Weights of a small transformer language model.
Size: 26 layers, width 128, 4 heads of 64, MLP 512 tanh GELU, vocabulary 4096, 7.42M parameters.
Architecture: RMSNorm before each block, biases.
Training: a variant of Muon for these matrices, 9075 steps.
Each number is 128 + 32 x the weight over its row's rms, rounded and kept within 0 to 255. Layers, rows and columns count from 0. Numbers have three digits each. The size before them is the row's rms in percent of the matrix's.

# k: layer 17 attention key, 256x128, rms 0.177, rows 36-127, columns 0-31
# q: layer 17 attention query, 256x128, rms 0.177, rows 37-127, columns 0-31
# v: layer 17 attention value, 256x128, rms 0.2, rows 0-88, columns 0-31
# o: layer 17 attention output (transposed), 256x128, rms 0.36, rows 0-87, columns 0-31
k36 106:119098186114162118153163132147131124152070129094146102099091113095092148145124107137118138188100
q37 100:149111148090146142204098164178119125143083131150122177109147122075107134151125099226071109168122
k37 108:152112145159181171152087160098175116087106142139120142139132144134105160084163129137103101131130
q38 101:158101174099107146171148086126094125105147136131119136173180140184153103115069076105144108134144
k38 110:105187135099078178131162117115127126115140118110097132184119142127145081164096116134098180132111
q39 107:124099105147150105069109174092096118117137119140148087106153155110103077164138146107191127215153
k39 112:154105158150142134135120140215167138114178092131130094157077066138113099176133090114174134167080
q40 099:179124096115131136134174121120137169117128092104159122086102133086120097107131095128095107076135
k40 101:128116108138168109108134134096100250061115052079115101151072077168126137103105096155175108110107
q41 114:131136147112127108120114120121152062158062157161122136124152101082101155148118190114141086096170
k41 109:163176096124123143137108158133184143169068118176098123090138105108133143136128186125110084140147
q42 114:152112105134121098144119108152116119168112149124167063103125132132186159159144165147084117094198
k42 120:136112098102195075117135132119154137091132109137144066144144183084191131131167127151084087116150
q43 107:139090126102088136166093132105150159158094155137146095165104138162094135119167141075158138128073
k43 108:149133149158106100147123176144154152134143085100125159106142196100158108122129074163091109132144
q44 107:111170114093158102107123139102110154143141071124193092166138109173161162130065102122173062132087
k44 112:091133094091176116172144145120141113136182072122196071180087103167140163116110101152211131131086
q45 107:080167073096155118115121099174120132159112129088144095111108125153069131133123086101162140085172
k45 103:084151076136166166123122079215102122157126121109104111201137153097117150098162093164191169102162
q46 102:137094057189110151109120106164099101093163110104169164110157093155076168122114116118094142169107
k46 106:135110109147133120101124093123078123120142217099166102121213160120133092122150095150153123162090
q47 112:116124179098179146100119109121140080119116103138132098145105170107087123107130096131119174137156
k47 116:102179155132215123142121082100109125163114119133108113121120100124135094185105116116099160143090
q48 109:136099138113108134145107160137090143115146090122122117153163118134083106177151093163094142077109
k48 115:162116156158160118120071163116129159159115128091146193169120080117082077149100121148080109175103
q49 095:128153116111091145091073120138149113135150114179098103135122156210193102111156117158150088099120
k49 101:159195152143127138108150107086127118132099118159160123136204097145148071130085111163162090130105
q50 104:110145133059119117103054172059111107130126125077132122143187130094102140114111117126174144122142
k50 111:156147175084165098086166155140083117117076118099157191111141180093098147163140082147156131199156
q51 108:128146096118080122160112105155131078160101160161157145155139086157160091117080108056152102140186
k51 112:107150083149149118172138110120152058151120136180127149130150066093123064121086067098114086095184
q52 108:175109088133110106141146145102117109119064142169140100045100159098133161105182214173132165115109
k52 114:175101088157086088141138083113096128118145126133144159120086182066050094099137137096139121123064
q53 101:121151068134113114103133070144139096105161146071101113116108175108168135116153138105171137085170
k53 100:088065075155171104134086048129110181140138123111101080113103086066140143116181154110167123076156
q54 110:089179167145098131141137184171190153127148121137135126141084239147180122105109138121090151169164
k54 117:183137127090173135159168123143125160182105126135118146142151156156163118141121128087131181109099
q55 093:121128143146149110127092135097141107142174124084076159115105141162098154136100083077146065163120
k55 098:151078185106186147143137117129134098108166145085083141129127122193142082143137110136100109117164
q56 112:140053108141132069109146155097152088159196171162160083188116065115091156169124072046045106113153
k56 116:151144134111134100151083105134169100214080142147180151082120151138098173121118073128061072125136
q57 106:115148115224131128084159141061176086169103197082105119087136100144102084088134156101066147156136
k57 108:088107097130085128118166123104097099082118118093088118103156064131112109192108180135084091151151
q58 105:073105116086150100120146169117136112182090124086157162116101141105170105142125079124113102113184
k58 104:131112141164117172080113162106152106121101118140124166098068075148126098142109149144147125152162
q59 110:098095162169136123133131134117088138108105142081128115139125132211113116148182122084155175084164
k59 116:083133095175162127130080149121108167100128165135095129129085091168163104143209125155074142089126
q60 108:095152147135167091103101080136149124140071039088103072118103072108058152107118100068161092113151
k60 111:080171125087183096105075068098084129115076107083090131121168149085078168081126125121179096100136
q61 111:133129076078160120159125125122132187057110108062134149134129141182093104094111101077097173132094
k61 118:119111120146159163125100111116135125107114158101161083084158133172101081206070112133093165127087
q62 100:134125079140140123089166144156191108121067122186115223127122194140082149132132128127181129091166
k62 104:155110096174165088121155092122186103133130085149107136150141120167106104121102094178109127178122
q63 114:091152109105053106112113141121168102175124102087143101068170136129134154107124121131140097167183
k63 118:106124084076115147149088172037134109153097130147095168114117153162065120139115078062156173135120
v0 129:209191094120127120114123173132133123175169153106095100044130096128205104120154110175120143153169
o0 131:164120153178116087150130091118158131120122121164172104112109126097065101087115155202085131107141
v1 127:099135107156134171139115162092121111160093117148156158108078121114127112139195080118105127141121
o1 133:132136132128165138084133153140121186118175190122098136155118157115101118115134143079134142156141
v2 134:128171173106142164127115163167072172179134158136084080112134114136128104103130169109072171148141
o2 133:074129156070081090074158108108152084140139120107115105130092089132094157117142110144173133104116
v3 117:171169105128149154123139060129123068189173106092139060080125051134145082141133148093108102117077
o3 123:146116123095102124147093123146130224130164126135167126110117134111170125154115111137153174143087
v4 128:190110141108134164130108178134099138144168156137070129134122125146078185181087075178102046105125
o4 124:120120159103119099089150168041128090192111103124169195083129130165106121100074119125101156125151
v5 125:127134147123093093147140125142044161136126121142130142127111147146149127164155110182142093143127
o5 126:121112058109114113089142083102115113124063119117121120140134109143119106148152209083114086103106
v6 125:118064100082189151117162125134162164123070147134122120122107099117189108155129131141151094108157
o6 126:148145087151124134153159097144180220106111078117142161041114141111160223162149157105119164118161
v7 129:103090155088134138130118142138087180103153125157150074163085118083149149144100108138080105201133
o7 135:105178149133128080171124133077127127130073126089102175123156123189086144146126119130135145183102
v8 127:164093135128133142139114228099082159116100116139189101152164138157140140162108093114134151091130
o8 129:127089110158147115101145129113127158172120121060123108130134088129149148096153178138092135160122
v9 126:118119090098142127166054110124098069162086130119154126091136136150129166100182208144149105111131
o9 132:172126180142076078068076096138106182104179141178168157099142089132141217127109109139157112172176
v10 119:164139113193077135106143161155172117141107161125125164131118164186148140098110115073120134092095
o10 122:112177063145100125141123167128104075132111107145159124149119107112089124173113173107109108042190
v11 120:093113145155101174114160154133076099142113131114144170129126192174117093118134139127111110168123
o11 122:115118089136120078113128136120087138122151169127132076101134100137076170080152175082169132093098
v12 122:129069129105107132071146129125111150092104140142083099206122092080114212144142121084155116169123
o12 125:150134112150105115125097109129154123111166155074137111125163120130136131100077125130091121079060
v13 127:128096153089163133176130118147048106105197117172106155196129129148150145107096160144148156123132
o13 130:150057079171145106120153145168142190170111120085176087095123199149148115112146115198100121150104
v14 127:139098148100143144120136116122169131176157166094154146134095138136118142094158096147133157165078
o14 129:160118136133177147062125110133182134115110107125078089118072143136140113088130170098174201037144
v15 126:088052090055201129115149151140152152201095177147088175138154190133106118132124106183137132160129
o15 135:144070156117132100101152089088120151195155106061168143077106095125120084125176137096097124098145
v16 131:120160121141076113101123142087109126176134118157145116097144133035142142134070111082119150107162
o16 125:110090189143148106128109131166111145134098131175102098128117097223041167045108081108130149166132
v17 132:103117074130147089151100157124111122077184143187154130090090099157132148064120111105086118123066
o17 133:164145190130141104129071121125184139173091112115167120160093155087065103187168148110148159116157
v18 119:204166132118129064148164132071125139078110203137126134169111093147140128114130150178147123137083
o18 122:150119169159170064134133137130097115087069101179181094109156191059160119104141065126103110108153
v19 122:139070170086090128144178132117131154136100164162118093160119153090069125146116123140154137068128
o19 123:082138096138109149185125095074087110095112114111101135112100125120102164070119152162092116098088
v20 127:199142112150106098089163149138068106137126162124117164100143058108126158161188102103104097053112
o20 124:151093167049100096147106140098165195090089115067125135143137092095133110118142130133158097134129
v21 126:076076182139153086144144110156106109173099145129129193101190106106167155099115147079167097114126
o21 131:187164104146125107104118178159123218108134083118092136099132115134121169169162150179087112135080
v22 122:133108064106131173140151100165122195111161133181166124075123157124150206123126173103106183079180
o22 130:108166155132114099157102096165107122165113146081131078129144103101135161128076184120105116102137
v23 128:110100130117054148121179117107197161093167153084131138113097141121179112144157147153164053125180
o23 128:122087085106128111093120152153132130175079071121132120157073186054123139178100142161145105097118
v24 130:097116126111115137168145108184106133113136181150114135099135085131079145134166210116135170131132
o24 131:129118156115094086135188149057173161177168099198166116135118158173168140151147118161150114091099
v25 126:122155128089109146106160109155154108082130125150124076098155104104142108122086117120119099136113
o25 127:134144134166157150182139173152161145150118146093138102108086187076080136109119149135158083119149
v26 127:107132113166087164147086100195148153144100161135112158149158119132139142154089130100107159140094
o26 124:164135143112143140146154146127105066150174136147135100115064073102102155110111100089165095089144
v27 123:095115075145113174081081145123097126108128161152192149139075136125161139097124139200161143067105
o27 125:177089186130137111183135106103085103172192209162161079145130153130111110097139124153105154095166
v28 121:084188109170105109127112157108078081140115145145089121154127108109098097166138119174139112099146
o28 121:150097159127143143118080116141145202151090111131152157125118147124164147163178075134123139143147
v29 126:114075202178127171159157128144111079149080119139154142113123041115136101080092114147086108162136
o29 129:139100164127130149165139181145168103058115158113122096135155168148126103134150091086106145122071
v30 120:194132142130146136142125144184115124110140121080135204103114125114156171132153149125168126143115
o30 123:101070157130150164099162144052112130152218097112136093131160104167100088192113169167072085171157
v31 122:174139153129102150103138064193155102104122154152143095140094171088074118132128180093094099136149
o31 130:087133153124083091103186176135110087113182081129060144109122121133131137142100104160147110114103
v32 124:164135098161122101206121086111191133061136142099117186155110125112124151201093130070117113112094
o32 129:090103083162086122131083085133111114217113157173115136111105132120112146066120119022146143136116
v33 128:128117154121146151070124129098119139140114124106113127141125111160139134071108180077128145121064
o33 135:154127110112113046119118163135093214109087114154172072153181150120120108139152122115135102062159
v34 133:057076148110146103173120124079116057123098094210182114108161118187114148185150119106147185127116
o34 135:094090147103000132133165120172112121155119135107094124145127090113146108127149138135129155175176
v35 137:123171086129128105128159120117141133066156147149142106112091135195101177128085167152098111182098
o35 139:139166187110177127145151169170129106171135092153122103118095113128157098171152117075161097103097
v36 120:125155153088098094129114108152163139148199128145132145090109111152090044105170152092158120108131
o36 119:129159087140147138077140151140177164140103134166170106155121153098084109179150168113122142142193
v37 132:072173132114087158120127137171119158165111087181115144147082137138073149079105131140116086137113
o37 134:161124151114152185081109157095178096109123145152084080110107149109137189148116100112167132169132
v38 123:097132204102114118106091162111097094131108141122156083114184140136083132144084190139162132054134
o38 122:132160135157109195078135124139155136146106118177151119140180138159125147136118165167150151198100
v39 123:132131173162077115074098152179112101121183082080134116117117097091119095111117144201051169121119
o39 128:136187112158103113127130180100111142169107099115137085098157146085138136083127176127221186130101
v40 124:108070100214152072113102132148103133101139166121135153140122147140110121158131120139094148162160
o40 122:078070125123099090116149153063138166165073120102075155121172061088140147130158128070149147173114
v41 126:141173138086155090188127170104141148107130104147114133082160160133140116201178161183137145173119
o41 129:142098186143094124134140065140162120134144107132160034196143139075182165084142128104129108155118
v42 128:156142107079100148195131114122122104146146171130125097188155141121120124187206118143149118131181
o42 131:097128120155163142139150087175137119127168090126159139121125156142094176144158126138043153213126
v43 126:138195117137098111156052117145122135094126141107091170120083155088165122106038111137111125110134
o43 125:095093073187159104144112076155095138134160129153153142126131134122060083186103133176172159153129
v44 121:090053082115142116091109123055108135095137102145079154156147157089169146092092136092110133117089
o44 121:111141113128131129126113125197138080160098134139160141166170108112137131087146108138156100117133
v45 121:090096096108142111135122127174104129165158184117109031107105158154099093150139123128146094139150
o45 126:150133137093155112129102083149121130154106127152082188171123148088085110095111112082226138157134
v46 125:146149145091132151148133071119170108140079116119156157141135150057068126132149167195135125080129
o46 123:087140163175131118141151154129083179158096085121148158163144102181168129098116099119178060056159
v47 124:053105130058133131143119102109169154102144144116166093077155159104170076085133139156130118118157
o47 128:127198136163183114139184121176144089147112138114110097191073160151134210112130129163126126148171
v48 123:134158099116155150112131108157125150087130132121118064087102147146074117115164173098103212164172
o48 126:107142180100126181122129084120140148092137101137166120126090079124153093142121107114160126156080
v49 120:117103142126117149115116073143173115118101170143186051155135086111142134156109158128157110099181
o49 123:147198141073130144159166100100084068147136105140111143121095161154115158180122088181053162178142
v50 119:164096150171191144095073098105118160113132175186133130129080135082095161113148140142066131118151
o50 121:067121140130084106180102158153118071159137155124178147123091136154165095125094122099132063157139
v51 136:088135152116101164102156153144122182117147191123150152156110123098093142095148141154118168130136
o51 140:121151123161121134192106074078170074195050125172097149122156152145120119142175144120162135078139
v52 135:177119091104101060117127137154191117079103095072152127121152108173105098046148137148105109135160
o52 138:080142118153147157117174085083069145068134140107069131184107206133146081172087136133141136166104
v53 126:134081144111142151118180167164134116117094123095091131094121183152174123099137102137166157110131
o53 127:140105134175135096166073106094114086119194111113044162120104179122106198109079164137124113130148
v54 118:071119196096130126092114126111135142108136177110100160180141126227152156098083118097104107186161
o54 121:071117143135139077095132207074098095128137138174116123106086125131119147191149082101101117196115
v55 133:088111130128074115108104115107162145110165151099081144125128141122176107156159140138140096164110
o55 131:142142112165136125157086116047107155136106154047205094146082061110162129150158123109148100140106
v56 119:139137123142096140093116098099176128101153066155078092123123096162112087112166069058094124160131
o56 119:116146154159083145142056127151131134148186199151134106128097145152068104152166134127164107163133
v57 118:129125080090093158158102094133081161171130092057130063067159156140093120167083121092153071121094
o57 123:145161135149091166201147059181112143137156067127166127113177106133130101087118146130107160114110
v58 127:124119099128110125139149145130157102052157144110128129089153139041085148064161075133108074120157
o58 125:151135189136157083050094141125158151183090132179091159177160177132168050168055141143129158169086
v59 133:095146081145160104116114175108182128148146135136106124123133096133155175210148102147135195124148
o59 130:063114117146062127119127122115125203060054122181164128179158107118120146123160143113134111167150
v60 123:124135095116145062131068156181105118149124107168088162088185171135206142098124108141155130135095
o60 125:093076131129084168089175141152143111114162107089137122132093088112095142165125174153094136084089
v61 126:152086103126146113138132158145122145084140096137044106094122110155072138111107182117085153089100
o61 130:146130123116104196206189124149123119147159158113140122107103108147112083135104168076156084149206
v62 133:139165180093092110047134069145126106083075146155142086125111134133138115156163113198106094096101
o62 127:132171108083130101127147184114105120116165093126130155178185098100141198137084190161150147123160
v63 132:151126107201141095135107155178047163120084153122101143149150135139105184139145086111101175129033
o63 135:138176100104093144147143100154154090206128129192066134131143061098136089113087138147120118140089
q64 090:112138093112094184150143092148132117082153180140209127150125151036151139045161101070096096101091
k64 089:137142096133135180149079124162139123124169124104178038129134095130177073148082116101099149101054
q65 098:170117106037089183095119153156149169107096114063122151067111027061106108138151137131179133094109
k65 089:166079093105117167139147203165132107177113150098203100123202144071116112119188163105130129079067
q66 096:095213118102185103090126108167131140125126159139074113203130126079151113099152102109132139106125
k66 094:130129133099107143144171160208158092160179109124075120111115145194109136067188147062091146143178
q67 082:134132161125130145105186160081058127133153120104094117167096112158077143076074072139031155161123
k67 084:130154159152144085115123194066083140143138076088091156177103119132077130199101128178116134186141
q68 098:151163147104123124101153168091150084164149120150123126136105174120150148141212145141097121166096
k68 095:135117102181157065127089103090070118149173101143087101149105161151113122131077094124157140168092
q69 095:146133122117118120101132119122134093107055111112095080202163106087130164133085110182094082140096
k69 092:152140116160100106098099117141116106128126097171068093145166132136130138115140141158167104145114
q70 092:144175090078144156124174138098103115142104146150103127106160141119100062115183140127108126195181
k70 086:118159165103166091163066192096106180175112137169117113105159140085173146136148124162109058187131
q71 109:105184127110160091093159086109167167134073080111123139072112129141115134141146128172093106097140
k71 107:156112135090151185149175102129146107103107085121185095164057123131131212138041183166132096139157
q72 092:124118137135116120155165155177153084088129129133145118122105118136116140077166166179130132143149
k72 095:102139109103155124143131118100134120077150108139102101196162104065172105121163101255093152102037
q73 103:162115159146110149150094110164126127080109070126154157140180091131125139118096106166107154192095
k73 097:124131114150077235099118070109201107166149116167115143056168133138132119122120112158166094096143
q74 093:155046126145088146144129148085106105146174084168085177168118124096117133159103127161177131155133
k74 101:148094147129126148123126128080137172066118162093122118102161153105110108150112098153151022133160
q75 087:142073087122124159111068172129098146128158141126110115097160161148154166158143133106155159138044
k75 090:125103109142079138141099151069103131133151184138094120150153192180116118100140112115188136130150
q76 097:130138092144060125099130175062192132127109094170126136153115166193143122121181107117187047138094
k76 086:164117148093094099008090125078152090081119129105119130131099111090150120128080091084195137116122
q77 090:144142137148118104124130179106083123158156151119084144158131127161111051175075146112136121130161
k77 096:128076116128161139115092126153133128152134145129149104104154109157044149105084084142117043087130
q78 089:180083119119132135093170188068157153110123122082062120052144081117132122134112138114113115138179
k78 081:148107121096168166158134193115077084169093109130120101152129099163165169088112102149065170146109
q79 093:135105169111096060092178092142106131145101079163150148153098067109099116102069124101159136148194
k79 095:131144107110114179155200139124069137146092145188115106109084140052131154116120085114113107157155
q80 097:193114117134163150149098117179125081100166131184068061197166093166111174174056169115149138154117
k80 100:142208077131119111178118111204123139130148116179073091142174115132110184099072119142130068110118
q81 097:130196120092169089074076141169145146175140149133166212153074106154134128124167098134165132179115
k81 090:153145100132135096058103136165128075173153125132166107103080117157118109132150126111190133125096
q82 093:119137143140130104072236118181093144217124115140122145158124052167145116118110121097097113147094
k82 091:155136089128159125146200154171134148174161096173130109090083112092114122202136162103150076116065
q83 087:084128143130156113132125108136060113136122166114130143093130130094175120098145144079124090188107
k83 084:126122128173122144157140134151085134191112141094101117103134148087060097149124069108126143140106
q84 091:162173144158084161171077128180130126093146183150054168115137160110166073078139136134178107097119
k84 089:113104166104140207139090115130101123158093112143105129172160093138194105106108087077114118127179
q85 091:087131099110081110178168144128105191139145133156113103160116146114111133149172065095079064128092
k85 087:160134122109134120089059095144037094163118118119149043128065107137107147182127123117097102158140
q86 087:165088122114104111134131139142133199164119093111130097186088148116181126187182134087143118116139
k86 086:093130094112103070201117177129126157159088117140116129090170192114147118129138113072163128156110
q87 095:124136121152130141124140138102175141185129146131162171124123107161084178174151098140103034108081
k87 097:146128124128139090117220114124101154132157074118151164149114107155161107153110106143166105120108
q88 087:071153162146117107111107149107144112159166131170139144155207145092171205121174128141133113091126
k88 088:075130171132092095099158108188199149152146163130096132128162149137131127078182157103131073137128
q89 103:179255095148092142097122121127110134155133155095136104134156171133101110137158065138163122150099
k89 089:127121135125090099097162110119113131117182114139147107159132127140111157151151087087148130178164
q90 093:086105145132112124081090100158152140164131172123101134129178066136088062145154148163126139097129
k90 097:162124108122140147167194147112103131159173103155121134235150083148129117139123160093104130126149
q91 095:145165113121121106106091105153110144112158157097182136115143151201127103126170148128146144064178
k91 093:155160132093109085116150144150121162135124135080155120164157098139147129190140157116138229135141
q92 101:126162113075124173154163146014222154104123167136150135105078145113137142130192130129121094096118
k92 091:154136123111160104173177108102121106090151139089192182133055146140107095103087140115159140142088
q93 087:145091138161156086162113157124128087117150153133139190151136115145149138150061104188105135109105
k93 091:202100111121084171118123082134124187134142175127151167141126191128119116134191110160070135110110
q94 088:156141159057135092110137155151136092075115145173144136197116090189162183126101117106169144108155
k94 091:112183090075108100127141116122098140068151160141122123193104136128154129059155120129088106128107
q95 090:180126127174090133161105132065051137163161186132110123143156067145132150200100095112105167182150
k95 096:147153113172102145089121092105106151165082161101132072165137159097124140148165085150100097144101
q96 084:113187118144189095139162072083117170162128152156096140120067167086157136150197149123085136093148
k96 090:131118167126154111091152150134085133155100129150122110112076120125185162133167163074132187123143
q97 096:155088186084184116084057142125109158149142113083151129172118167130156152124109080139112163186123
k97 087:144128159162135107120089152115166148193176106134130140103185127080124091130141137206160133157156
q98 088:133164123145126173086165111079134111110141140108155109117149161133117144100122048112177094175109
k98 087:140170154071086126070093197154110123145193102095174104111101119171149140144108109142160102129078
q99 085:102172083141134124138136107144047127109125147139150158125179091104127164134159074120141079167101
k99 093:127149116218118153150114165116101108144220134148109089121155108169159125125105091120048052137125
q100 093:126097164110104115074054080145087108081101090063158111062153091143101143085117104113152129168113
k100 095:149135085108120157129145094113085154154111093056138063120184131156112137092087151139148114177139
q101 092:159140103172154072138134100149155128164061084095071152135095099128089159118138104105156156174166
k101 085:121167081122207111154141089171125139129119112174105115093145101086126128115125084168127116164123
q102 091:171145128173081112076096160152136139123126159211135065116150134096126148122155107144156118163165
k102 089:132174131153114106132153159150129145161155138152107082151135144118138173108138131159140082127117
q103 096:031122156146135123130115164094193120106088129074114099104116075122107132163074139124182210166161
k103 087:083095105101102171129135092157113070119123126112113100160118124107111087152105194147132089163092
q104 095:117120125169119143065202123096099165141093098144128119088140096147086119113100108110117182140121
k104 096:138114070114118140151164143120061126111077128187174120108110088151074141154067130130185155120172
q105 106:149085182101140179158161100093133140150210168122121156120204189132165129131162166089115131159139
k105 104:122076157157116187122100101107134153162118168144090114099183121146156084172091111165138141133159
q106 084:144160123113120148166132189115117131114081200037177125081090137084139081133096115107199136138125
k106 085:103121068114114174198125204125074197156132130074159176124144115093189096121147127056135095126062
q107 080:157140147102172114116074077139115092103136123103168188067133178176125160155121103161135179121095
k107 082:120122172128234136149090085109142138080107111095138126153154145172145130159052167123161147164156
q108 093:107120099113135158084124080103164169087132165176109130145126132109145101153212131151101156124167
k108 086:123138055136148125173203133142109120137076109154193160176090136158155122085152134156155120127151
q109 092:128110132142153091092127116166106145122110073078110071137087146127089109112173049118144109107157
k109 085:177106084126150079129164110130210124132120080111121125173106114111030124090124114108094142188156
q110 085:097156177136123138123164111084150179129134156120122120121164126176161182100121154125119116098049
k110 083:133151134153120108128144142139090111057195092140112128163143138117096100179146158107185162080104
q111 096:111113087156111178088170066142127073163162108131098106111147121148083147122134109157171138141140
k111 090:125098173087104121169152077104146105121164128163101102152133174090121158135152147147135149183099
q112 088:060148130143147123142159144072116146160200163137193128161181087168109147138118175092171032085110
k112 089:090185154074111178113110157121064080117163125116177143133028091146124128155102097094148102118083
q113 096:150118122130176102092127163141148068185094112111172044114038153146085079120086126160103132091132
k113 094:129149116063167108133094122125153082095125055125116180113118119130120114112090111147169139157157
q114 103:129135099143144139130121051119171123160141129176068148140084179139166096048149150121119089102134
k114 102:158144142143107109151172139072160116114086064143071093163157182145132130113148119069104127086136
q115 098:108149103115128212117103119098129114088131119153141117122128095157119137160168111157093121063156
k115 098:160158174073080138132124096127106154167130133123121136131127162141132138087155087187155096089101
q116 081:165126158155171106089141161079142136126166121062150087140065072115141076174151173140142104128181
k116 080:093138143129123166085113117130163133145143126121107134153040106112102127073082121146130093121110
q117 091:143127132078152119115147129185098194112152135124136196131117147142129104150120126152131178152154
k117 094:162087146158178148117076124106126181148147166113127145097151086150137121157160124171077192085179
q118 090:157116116141091118114095107160089064149160106127107159113181147205132120149113137097126140114151
k118 087:133198092206125113105158121087206103136082089156103145117111127146103135152119142116051151108175
q119 086:093156112146154064133191138076119133124149118141201073162186081096143126120145144119095067173168
k119 086:118116132112150080074133128115080092125140140147161110167114065157169135078138089154132088132124
q120 092:201130179155112098115132110174124116129080103101091111215153105107151116158052122083128195147147
k120 084:092153086120173174146141129084118188105120081100094107106139178155164164129151145136127097150149
q121 091:172134129161120167144131101140151102081161170132193116134127149165125104093124114113139168138126
k121 098:153177112098106178131159116143158052124139134193137136133083108153151098174117169156130206151075
q122 099:111181140115140128148162133099103107121143103140133120132108060144083109131159135137120085188107
k122 093:136114137069108110077092122060084107140149117115122143171118092170136120167177107110167133102081
q123 088:152157148152085172128143103171142115144189095092101090126146155125103114088141079117133109138077
k123 084:084143134112097161044129101168119103117121146143144094146126101152096129125103187087160165113151
q124 089:042137134115125067109134135144090111152141184083159067201106128068100186128059113103113169128156
k124 085:069154132165121101136134130163086108169200108122106106139111135159148137125146170155151138161171
q125 094:147167112113124129148149165071155129159164151153115096152125117159123149151173153103119057044148
k125 090:162139131101111112111142066098162093139140124172109106167132139095113138112118163118191105092061
q126 096:163208125125136163130085172109125147126165127168106212097153105129136095094119128148119091126142
k126 098:141158124173135148093142154147113069125119130133160200118154098125174154090067120156172126108104
q127 097:123135128116116130147145181111122086176120114123140190123094158145167138112125091106112185057116
k127 094:098100170120140118147160177087168112204203137134125185174097106114140109146129102032147192098151
v64 095:112151147150137138152140186056153092184124143094170113109097169117137093089104121187058153132133
o64 095:132148131138115157128135084181164129124068133135082140125158105097129187189056072133150139131108
v65 102:111140181140119172113109183159098083121100170171148092154163131121110104132146185113063130161140
o65 103:177096158113104135207142149099101133083106096085106163142159153100142142092186114099114184146138
v66 095:121116097121113111122124126126146180042078138086143107144130163137167115095159189129040138107158
o66 088:136128066097085147186129122054107103148133145154143139067116062142097151104099162124130211145122
v67 098:106134130168060142072136173165136146066126106150129121140149213129136111114102094133075096174147
o67 096:134160068129120174124144134113197106157168122134098091146125114107145118104140115095182098146171
v68 097:079145156081076086179123176096134124083100081159131114168161200161137128098101203173181113130137
o68 096:193131109131105180157107159121127051109083096158128077135128177118049117117129153096108139130032
v69 089:134175110175084099124109193171146112116158119162093150095147127137163159119091085127151161101155
o69 084:100076095144117071160166094156147070154107194143099102162093067092155086151121110082102126168115
v70 099:119143114141153117161101057121155109110087103104120109131100143169156051123140126124090098143089
o70 095:180150140136121128153133146118151145124145139093194025180163174137176138144061096060125158104130
v71 100:129143121157204121132119066162096076164147136165111114123143131124147166094165160099138103146135
o71 101:134130145121095098237094159127077195148117192111105082094158146138168117071174135090058104157191
v72 090:173099098098115033115123127144163139119139127141153116074105113146089061142124112134128128122062
o72 086:116144141084133098104112061097173152104034101125163146120095099137140124109107095119175145142103
v73 089:200182162149128178157129061109098135089117123139133071131117153092165191186148061116147114130128
o73 088:139160114149123087117118155092099153171109164101134126137132105117167088148112127100133139094163
v74 084:132116151170105159103120129159103125134170127132123120117102124092029079133121131109162155132115
o74 081:146161088122131134115143109175071129079112145144121185081132124155106147083061121117138145114141
v75 092:104106072136107079094155165140154116180159167124120107097141160144088141140067159170141112108127
o75 091:104149103179089131157058100147126072182160102110101101124097130113109173140174128142174119164179
v76 095:096143123111136117171085127174119193224158125161147101117134146158125125179172151165163137128140
o76 092:134127119152151086143126148117148076183133111130106047133097126155141084125100129142162129113119
v77 100:118142174161122119121133175110118063147113136073150132177067140099106100105143096159132083124209
o77 096:132106153103140119137154163203147149146130153139113095144191090072088113128103153100125146112124
v78 096:131191127162124174204171149101057139113137151132149133097098138094101157184128124153169137117117
o78 094:084120103150092133117085088125094112143111116108120118028136128096157109075083165095128169096131
v79 097:094074119133067160210137184149123108175143146137154162100115115201161098140163122149149132207105
o79 092:148175140134108148159147122108083109103183130211159090135192150117134071112141106060156074113151
v80 095:152150183044165159091092109131081202160121143127149082167174187108146119071177167076137106124103
o80 089:139154152099114128107164141075173131133127075133129125132174106126127167115112134162100108087078
v81 096:171119157101145095127110121110092096121125117091168198136143143095088109082124182120163130087174
o81 093:111087174171104100123089148065136143141103115140126128111106156221046097123164135129085134117115
v82 099:094195093135154138091088128167118119085121123078111096109150097148183078107128141134117112145114
o82 103:131080095118091109119097152159099169085107114143154074135121145152141192129140167133186133147110
v83 100:130177146138144093125155164144122178182100106110101106088127115054147135147117131118094165172117
o83 095:113120168102166127105176172161124128160120111118138103086153124139139117047128112169182189137111
v84 096:113125062152139111126115063169119127077159067123127139131130115114125178135137117134141140146158
o84 092:110139102117100130119061142117134162133082173087168112133094153110087173143148171095141126131072
v85 096:063080145119090114153161074196155128066120039145182062132145114141108069106141177100121123135139
o85 090:102197080103105109097119152073091129136129112154165182096172154151102172222187150088121185134048
v86 096:115144083132124101135107174139095123079119141074122128065154155094122095157074075167149160127090
o86 098:106056086134087121093091115114141107105086090110130126022110092113059065109054086129184179126152
v87 109:177111086112082121142095164104084202141141157036144109101162124153156115149132129067089094155110
o87 103:099077128158127170086170093151124075107133105078129154086163139117139086166080112146183142200117
v88 101:090111164080104122101135127145159142061084127157126056169119167144157100142161137078182112157133